Weights of a small GPT-style language model, trained from scratch on English Wikipedia.
Architecture: RMSNorm before each block, rotary positions, no biases in attention or MLP, untied embeddings.
Each number is 128 + 32 x the weight over the matrix's rms, rounded and kept within 0 to 255. Layers, rows and columns count from 0. Numbers have three digits each.

# k: layer 6 attention key, 320x320, rms 0.0272, rows 181-191, columns 64-127
# q: layer 6 attention query, 320x320, rms 0.0276, rows 182-191, columns 64-127
# v: layer 6 attention value, 320x320, rms 0.0195, rows 128-163, columns 64-127
# o: layer 6 attention output (transposed), 320x320, rms 0.0301, rows 128-163, columns 64-127
k181:152119109113126143136150124140139127178094093119113123142171118107137115107155109103151146192158172118110150164140129062137120089152178115151124153204109163116099124090139181132159086088175114
q182:125133131059148091203136168145135120129131136139170162145143085122124123100144116114154167101188097115160097160079119112165154153155151130126152124130088154175167136112117136129168172110057089
k182:139119148145151141158143126128103132138122133102126180159145151078119103163140100135088098133056154085135122109180108110091119109118172146119116116109171100123083119156135115067090142120135116
q183:139111172124140143130108136107105128132189120086095141121153129156167117153147112116157109137067117161080107163162143133152103126100130109153099092097157108168131149111129164105119082109100141
k183:181113100137135116152160086179162103171126124120132061144146064106132153148125162133122145141135155143108071156111157104094154145170084121111178151119108130113167113153129172126104131155145102
q184:122142175104137160101161131096190154088137108124115153124123161115172152165134129105116137061156175136117153087149069106188148154105095125107073065106097140162119109117133168160121100117110142
k184:175100059072174157153110097160142093111130130104109076144163082100112113118104101111111149126084105103166106150104124113091169080146144114142116153149085103139131151119179105169130190120118112
q185:127128124087173143131095154093124080124133121139148098120153116140127151126165123119122140137109116106139097129090129144080178142095103094105110152150151134085124122172115143101129091106100125
k185:141114145171151076137156124139128161133173111125114180130143118117065131120164123136084125130112122144145103166069062134149168073141137141170142061128159137150065122107109134115104211138093104
q186:124093127175185161139126135078108109155105151100127117105069194124175121096104129124152140113113086097117151061080089135088182124156178057190059161093123139095161101125142154108108141143133126
k186:163127093086126151132199121122157143120104091091109164113091076116124120178189119120106136123111133109120163123132103150145138145151094132134128109179087190179121099200131033125156120094143105
q187:118164157127088147108145187096138221125133106114129071121117146133087129104085103104119084079123172156150131139101070097132122135140139118135112114077124118107125175131122148105145095153149126
k187:109118138110100200120111124075183164130144139083102116136154098115117123121152102124121145124128144139109132105101127132134150124120146146126103141132132144105081085164136078115153163142141147
q188:160116154158109149133130119138112146174125081116113138118143107135122088126117175168116085075088093143115143120097120106115132151130093140092197089116142128186111138153120106142118125091127110
k188:121171115115082191141123179109128078103076166149110083129144133115116093110122113145119142107136172138085167153139125137133148120152099123195098151157105178094133115148111092129178091113119135
q189:104139139120133113096155131094107093122115172118106072095124135151128125136101168093179096122125119147124134094113135160097177139108169046112170142175162140072136141160087123129138077150160137
k189:093139127150140201142108151147165146110165120113150105137081110125072110119118060151125149121102103133161131141088111143123146129151093150100118107126142090111142153157144122127110199110072138
q190:114078119127133160135134108162108143176082141092072082168125133129136110144107107167112114142142129170084190097147112167174128101112125088142150149144164130123143143109151156215155132149163126
k190:141129118132124130121178155148147126146117177138167148080046186111131136118150140081128145125145079114117158102104174146151150188103095137105124179089101100121125182134081109134160083091116099
q191:143097101188112101118165127098135139172148085102160131134116148152153127147123145154110099148101144137046112121169136155138088129098164130154198111148097174092155149167162140141166103136141160
k191:157136131071132138134173124120134130089140129166150039099136132166177148148111152128150150114163101154141156131121135140100134159153091137122148135145141156123172105107101118073067127130112135
v128:108160169182137110079163105194135155137120142144114079107073132150133131102098110134142141101123093134085125171080083113150122109144132181131099099169136096140176151144119126117138162091109136
o128:127149131114124096149100133153143141147203116111091098099151087123127075126103117139112126103128159102100129085171192125159084153102086065175131173097062095180168142133161134159150134051101078
v129:078113154111080110107114097125123069129103129174109132166091139129109126096126180176091137123173077157061141138085114193169155066140088156163148150127173174137117160166085127095133182152115098
o129:087156126141125096118152166119122197155172129087209078146152138138136126193130099169077118119148075121130109110143140101095098130138192130095120161127110106128186147131152125150217101134172145
v130:113114156107156158164150152132078109120151093102108134105112118075127176100121135149084092180113133093106127099155126169119126075160070155170151113126157196100120117125138144095149168133149108
o130:133109128134132124132141193082158124153109121102193104165123137144159132152153093150095088115150137115185079125136097121119118201163184191080126104105164104163154167142089125184155141169173169
v131:101173146125098138189139097132096174113102139112115134079113112147100175114144153160115147110131181109126170118129088160084102102199159153148113083105120126085119113196130140104121125114100094
o131:123085114115129097096097171104151061078099176171135085164086139174118116170100098167119193100115115150077097173129147138138109105158085132106093128131125153191179145142126162142157123121132087
v132:143133081118132080159152085151138094100154165129084086163131130107158128101069057084116153083060145118151091125109129125210104135103108103106197100125170068141181159170132142119166080176170097
o132:132133150129171115162107091125159098121169145138137094080137043092126082150136116071148154092091139103095118138144187110110140102101064135164158090117139093129139113101204123111085200096095094
v133:092152108126090143111134114086141093115189149134123163152101124064088154113052105154114124123082125104131122161114085103074142047176113142114124104094059116118143147141190152154105104110087100
o133:191155143181137107119109137111132138093109127129169086124086168157108144159131090137039103204141115133125116117112092115120077122116089147096122125154148120172153135122119148199152141071117136
v134:113128146177135099115116130185135107097133191110133052146149156129104066178143107097136161071112114121110130149116102089154101123116135165101120153066164119115128097140084118060124156190142154
o134:174121122113154122133129091097167164118171166125174142162081073086155162198140099102129145115098193152136155117122174167157169116178185130119112101189149144149103154103121097134135094167176144
v135:133139082121142162071116123161135128124118168085120115142120125197108138137116115121162165121098146126149116172137174162174151176125114122134145125069123141131158132145147109141118151104098095
o135:068176095135105092083110102150132133100143138121155104114121118116123115128102137178130178114126088148086152130132191146147133072139131121145177144155112148154108132136087115156149111126116156
v136:139090124130153123155121127189100129129120125173103098119114082109134123115169097094071170109199142144149109149164142063086118107112173126102135122124133136146138085131115136147140099120147107
o136:172105136140145147168102128111190129109135111135150074136143175129126099114125183031141133089116133126106115162127140108139114138125081132158108102117129082122107128147198121076106128078096133
v137:113159082115154128143120134139104139135103151135092082140160143143160180167111087163138159127136114132156169157132067152153145146191115095120114127173168148156134145082148152103156144185173108
o137:110123148094149121116148172155121105185125112112144158101139079105164113161169054156156121084150157120148117118128122123151097138150165128145205121067144129126158107135113131165140148224172127
v138:131169127109044063146168088142110111103143085072112199188126100102097104133071148088109073130124173139130106122092159118137067157112148138107145102102112182147101085151129107142092153128161133
o138:202094163118098128115116076092125168064122135129167048102120180137102105119065169134098170164051084194080109155078140117104166110108082127115086094163180138099072106111165124085149070135112139
v139:078090055097088096178096143091108125156140123099134114119147142139139157131085083136089126123085100155149147128094134168203114140081093142082157120137129117165104142141090142132109131162162133
o139:142149156121167135140113102135133166141181180132178103121128109072159091131139128111128109118159141121142127145156152111112169134145124145166138116096135109119131109132144111091126141186144187
v140:111131163162116104124116119125093088069169089093143111136145096129079130162157130159097043130106070090074149177156112144138123087140108149120096087149100185136139118106175096122128134048117128
o140:155155102137098133149141142143087142135112137089166121187133173138142136150144134228076120179130139175120132102061121144155129146076140170109140129170101161107109141159102177230182114138154161
v141:172133063188121143111057139185125148063141149140111100155132117086127097145146113111132125141138162123109112150154144114152126151140153162166049171108138153085133121090084128079121089154088140
o141:155083158076089121107183101086109145165133138080174113131133113138083103119106126116190106119103135185144157162186110104151100134147156080131098087149139134123083173096170150054103095137156079
v142:131113150129082093147167124146130120141118117175120154117165094106139104124127107102164122068145130116148144103104063115174096154158139126164165066164084153136183111150100122138174132126082131
o142:138123149080147069108038095103173141144148127151112092119146153153128075096119098126147134118133138125102175143142163097119087124112115092155119113113161077168129114144185122087141107080124063
v143:137123146122115147098113096121060181071157121171136162055149131145143127108099108053127126094120139135161085132125141146147132144127129192078127125154112106111120164105119156123139150165146132
o143:133115126133101139088123120165107140129162147168121121149132103091079092120137100066102104148166152118133146174139163121154118134135145078190111095154077107093120176113146093111064144064123112
v144:117087110056125168207158150099127174099170062119173113113099121075150177151145130204123151143166127198181136120113123129091115108129131145104172187101191126109144149156135118198112084187119123
o144:128079125192196141141142140085130160120095106149131111167113161089158168129125114095081114098149155109116102152110103113094141151149162136144150107117108113118159145091098075153112182156175169
v145:147161147126144100150076171102152123129182109124099134145134103106120167108077135136095091177104126154146126097107111106178140122190156123094101189107156117132108174144175150150147088104099122
o145:212077132157135123119145127128120175123119113104140045168131126088154120121098091144112162167119118172154093129120126085097083151145122153079150079160138150130147131137133142188169188107162135
v146:101136173083067134130118173135149092113115116084141133138123089134146182115131090150106105148130183092132171139108068132116111089126116124146124201130122173137130098132111067170092128091134122
o146:108124109137173151094118092070186148102112134104130117107126162107113109135142164127095183128145088184143119160147152171108118142134104145083102103100095107122121110105156113145147139171185169
v147:104143109093168147163146104096136134116125077119107065138125163122155108135073114151124129103113116136099054118099084117054106075133099118108130135180124151162171103134135081108110206154078054
o147:132140163110108120090119139104114096091102142157120101118172129184096108164136126166125106131147097081062068093116097174117160136140060164119130155150118144153134139140176139159117134031063090
v148:181142135165152096097186143152133123092046141160113143124135119068107148115117128163116073108132080162139176082106139131132091119082125114133125153110160090095105078129140114082127159165129133
o148:101114101109138080145140123073113111088121107137167103168102102071155144151090063097106159088104128174099111100126153161103167170154140140105094114163132112142113099108122085105152126224195121
v149:149115180107103126091127146184099123078126086177080138141110093204109118118163136125145141119119070142146154095150192121130092147076110099191145110119126080130169075147156169200131128153131133
o149:125137093144136121113070135077117091129098055175108104216125106153152153156118111123078175134162100119025164102112113114148125098087091203111157134174112098135129128140172108197079139071093071
v150:105127143072154122133110113076067159097139099151105102040178162157141123121111158127126138125173106140205115121157205161128081119129119109141152142180128123197085103084147129115130139154175131
o150:127109120109141124108159142169156106202126155159148164149088121134183166184183151113132076061141147115125182121127159158161156137141200154121143113120097089086138099136092123128135157177177198
v151:111144107152127144158084172104089111096105129103099128180153073099121106157082110106105114079151128179037116066175104128154124110161174172086102121140114144164132151106167145108158138103185087
o151:212128125128106147134155136114123132133135151119140112108110159131152090128097091163118157139053117169139106133101132120128163152152115097153147087174141151076101156153119139163120103172126169
v152:127154124153115101125089191164172138118140082137053112155126129092117116129131106155103088158174090146131123147129132141108117113096101136154154099160091115095164071080130092142086126141117164
o152:145147119081137119130149109129092145129137115101159100139153121143151100158162123190101117142143112166133073078132128075162119139066136115099117132120092111126077137088176183109143096156134085
v153:105088164135161166103150056168107131099164109160153076154106193128114128062187133113152184150112114111141128153106162054088140192059101180123168163161189115078129128123138145113143102137121128
o153:062143064163150146123108155103133104109128121091061113147109067129146155129137135079136127078169089116137169116151145153187128096143129140147163153089109110125138147142108111131099173091117128
v154:133125158154113080115170096137168146168139126120124116142143115127113112109152140157177118150155092112162082160139122088102091175097144083071105077142063079145122136114193145095123073178110129
o154:168161147110133094162100124162104124176128188128113139089147163105167091139136087114139089093146180084186124098130138062128154136160130138161162129094184125196143173110134147105135100081125155
v155:127159157079138161205084140102159106112152125136134142117113117109114164076147122141114196125126132143131119143081060162149126107130120144106142144103187100121160187152118157151144128156148138
o155:132081167148201110172123128106180156136162128168113089132119151099147136135121139068081102123143134086088079123151143116099127139125087129114123113107105088151176131105170095144097203105110103
v156:064142121094125132161130129087155153043113153114118134152159128181072134099127128082177125145197122164157141137172151146132083153099163178162148084183125139141119086115092080091116103128133146
o156:167125124103135131084136127137116151141102153146164095078118123176168099113152122121131154145124092142142118162183143111156117129124093105156127130118122122102108171116179125095113092120145101
v157:165090110111068124075145142157165097144113155128168106127111128146178139170134128119145123092092131097061114140094155159117143158133137120117144072094117090132133178116126119120125160068117081
o157:099165143134154147157101149129099087132145116157135165122127118095110130116111161144161128169102107084174130112109092153115140109157118117167127109148146127144153114137088132163092082105077145
v158:093136107119124157138116105151118110131120104164106124132134145173122180138176147134153143085180143202189145138193133032161083194108146100133170066150141109110106114114074170164155130106141112
o158:150127110127137155089120119122155119051107047156130094127158110139065088104124114108144189074145107162110229164139119114233105101194148129171109102146101133137128148147191141074112134128146133
v159:130045165114205141130159116075125151118176145115146112127150158142126108095103119121161125170135170121083096133170129183105130119098131086181124095137152129134103124126134126168098134125108159
o159:126153101169059146097164154200043160166085124130118169122113141148156195153154178157162112148175085111140133102090068157133128129147213129099152197156143156110112110131109116159148148133161161
v160:105169118134095129113095143185144100126143120138127111127109102147135194088104109197112140132122179107163143141092041118171116119186158164138111132124142174118175134132170148135132140150080124
o160:092158144064116044094099170140144125126146163111123091083132090157116100164146054214124143120171157135064128115146143137144080173134087123125141141111118127191197136146132106142206140135133022
v161:120139142129147189115066150149145122095152110134098098135048129158109108125145100134103120124141070160171161155141120112113105135141079093182099145158209159114105145137113114147090106128121157
o161:087109095109125094099164179119099132157121077081162163108153089145170110124130096156126109109188148116123114116122089122132100160142194132120154148116165114094117076098083119164205140192173115
v162:109118100143157111131157079145164134148131170125090110089129132162159118172121100145132151180168119069150125132140099052176128158138112148102125118147126133144097064071061108092164138160124151
o162:170106176060115108122148091127187103113149115090133108105152062095099099098106136131188156078082155120096150113169189115167123146164114124082078104066109163179106119145161152108130143177136104
v163:145122043170112097188098120123150114123122161138120107103168099135146173177108101128145111163163115081065082139149106208168189084172122102089128166167124153131119152072095091099119107175146130
o163:143086192046123144182156120147144077191154185102105166078161115137157070108141152134204086067066153130133110159149154136080159169113103089175106143078148104109123090119114198101120124185141110